Part of a small language model's weights: rotary positions.
Each number is 200 + 40 x the weight over its row's rms, rounded and kept within 0 to 999. Layers, rows and columns count from 0. The size before them is the row's rms in percent of the matrix's.

# up: layer 5 MLP up, 1536x384, rms 0.127, rows 1521-1534, columns 288-335
# down: layer 5 MLP down (transposed), 1536x384, rms 0.103, rows 1521-1534, columns 288-335
up1521,102,158,234,239,172,161,207,236,226,207,228,198,102,230,231,168,190,187,176,177,152,228,239,195,209,164,253,224,146,131,174,209,188,132,226,188,199,141,196,169,191,243,155,173,249,185,218,187,203
down1521,106,211,162,199,199,183,247,216,221,252,207,156,196,145,213,157,215,159,223,191,165,196,241,227,200,197,172,180,188,167,141,201,264,178,179,271,192,252,172,238,253,249,314,199,187,200,196,265,162
up1522,105,228,157,251,272,154,160,180,166,185,246,215,197,265,194,236,179,172,150,132,202,217,182,184,228,169,134,242,245,172,185,231,224,225,242,147,185,259,234,229,200,152,191,205,185,225,164,189,290
down1522,099,168,225,162,259,236,219,227,225,175,222,217,222,202,206,192,235,260,208,209,214,138,253,226,225,164,186,132,188,252,256,183,164,209,256,234,245,127,149,167,191,166,163,203,219,194,188,230,130
up1523,094,206,155,207,295,183,204,168,237,189,169,204,216,228,214,267,215,271,213,169,247,235,239,252,209,188,141,228,154,125,255,216,169,193,112,204,247,259,299,197,200,182,191,165,226,273,243,199,271
down1523,100,267,181,210,203,180,215,214,184,234,181,220,123,226,170,123,216,213,234,174,206,198,255,184,210,235,218,227,256,194,191,239,180,214,212,205,165,134,162,189,221,158,232,241,234,183,157,178,160
up1524,104,243,198,136,199,159,244,154,154,206,203,197,216,248,160,189,194,152,202,216,171,155,163,214,141,217,175,193,242,248,192,267,320,228,148,164,165,224,130,247,152,134,174,145,235,231,226,185,193
down1524,104,254,195,244,214,219,198,205,156,212,226,200,163,237,146,267,232,211,228,219,220,162,117,186,231,244,177,168,289,201,201,96,150,153,187,223,227,194,260,175,194,206,168,195,190,160,207,218,204
up1525,110,167,243,148,203,199,205,166,192,217,266,199,209,137,221,218,186,247,259,228,262,258,237,184,177,246,211,182,166,152,163,119,251,234,237,276,130,244,176,224,219,218,221,197,132,139,170,179,175
down1525,105,196,201,209,195,217,173,236,258,156,219,191,244,247,210,238,252,239,174,253,177,159,186,240,196,219,191,163,264,192,177,182,203,176,150,155,170,224,248,192,226,199,205,207,213,47,241,241,127
up1526,098,127,124,231,153,207,243,211,166,147,164,159,236,169,218,172,191,279,239,163,178,143,198,135,152,213,177,216,230,222,174,175,171,265,155,249,247,240,226,199,305,221,230,178,174,199,198,216,165
down1526,106,191,261,102,220,172,160,263,228,251,251,156,230,260,248,161,145,187,136,191,186,215,193,142,239,276,225,219,225,230,275,161,254,231,141,110,144,147,196,205,191,201,169,192,157,218,248,229,182
up1527,101,207,197,172,194,92,158,201,236,218,259,139,237,186,155,177,194,146,263,291,196,187,190,106,196,238,192,250,242,242,104,226,212,267,194,193,167,245,229,283,251,229,143,248,199,184,210,224,213
down1527,099,246,213,236,196,170,178,264,122,191,234,154,191,236,217,263,234,186,192,188,143,155,228,233,200,205,154,159,174,227,240,171,208,149,168,203,250,210,225,196,175,227,214,170,240,241,193,206,167
up1528,092,124,218,155,171,229,233,176,252,205,154,258,205,156,198,111,223,185,161,192,208,130,185,157,283,199,202,202,164,197,220,156,223,241,248,308,268,212,214,130,191,207,199,175,193,227,155,281,146
down1528,099,166,286,201,168,276,198,186,140,217,177,245,97,154,188,222,123,175,164,230,200,174,257,231,247,207,211,252,246,158,248,236,155,157,190,111,285,192,257,137,250,164,155,206,233,174,148,303,194
up1529,098,201,166,163,174,194,176,246,257,225,275,177,184,140,241,221,212,196,225,201,233,171,198,199,188,226,229,188,213,136,234,187,172,226,176,240,203,239,177,150,129,224,272,211,158,210,183,183,198
down1529,100,157,252,228,193,183,240,155,273,197,245,157,267,187,204,170,157,283,160,127,272,204,222,194,188,273,216,176,135,266,236,252,168,291,216,155,136,147,215,250,228,173,154,182,235,258,232,225,224
up1530,102,197,165,180,200,172,171,258,180,152,231,203,102,265,223,162,176,205,282,220,140,198,236,131,198,205,152,269,159,205,205,164,256,177,195,153,219,199,165,150,244,167,223,207,210,255,235,231,204
down1530,098,245,209,157,212,174,146,221,133,236,165,104,181,203,106,184,129,196,177,191,168,221,225,213,207,209,289,164,179,224,138,213,228,182,180,247,217,203,217,231,165,221,224,109,242,201,208,224,144
up1531,123,234,213,209,224,213,171,241,188,154,153,265,192,229,190,172,170,190,147,242,260,145,168,144,138,250,194,265,233,183,265,221,189,266,169,168,243,114,198,267,141,237,143,175,266,186,150,184,194
down1531,098,176,223,235,177,208,246,174,208,105,109,198,180,210,177,184,254,224,189,254,181,202,122,147,202,186,306,261,150,237,131,216,216,222,123,230,135,169,191,259,194,184,208,247,207,174,205,245,233
up1532,099,244,148,199,217,103,256,263,177,279,213,167,175,207,174,222,229,130,221,208,215,238,231,202,269,187,197,203,195,222,240,168,200,154,186,172,187,194,223,246,240,178,180,170,201,192,229,267,207
down1532,095,181,152,130,204,208,154,218,211,182,209,265,98,200,195,189,205,247,190,162,221,212,209,196,103,234,289,252,225,185,241,142,219,211,262,253,244,261,211,185,141,173,155,286,176,237,174,205,279
up1533,095,250,207,196,211,220,223,274,196,164,173,259,198,187,136,172,259,244,160,249,134,204,163,255,206,155,220,258,202,277,178,109,240,256,137,295,201,185,245,227,163,272,192,248,147,212,230,233,264
down1533,099,179,187,195,196,103,237,155,180,235,177,226,220,165,200,218,176,116,226,158,232,189,149,174,238,175,194,206,203,166,195,207,158,254,322,205,219,183,150,246,159,199,182,153,155,224,232,179,164
up1534,104,184,219,135,298,223,205,183,185,219,180,144,187,211,190,173,208,214,162,159,216,195,240,251,180,226,191,270,228,238,231,217,151,257,283,179,123,162,230,316,230,184,193,197,241,220,149,194,149
down1534,102,182,187,206,212,232,237,288,224,227,237,181,241,128,191,151,229,239,179,178,208,222,165,179,219,180,208,277,162,137,185,170,249,234,186,184,255,242,246,126,204,162,249,108,169,215,263,180,179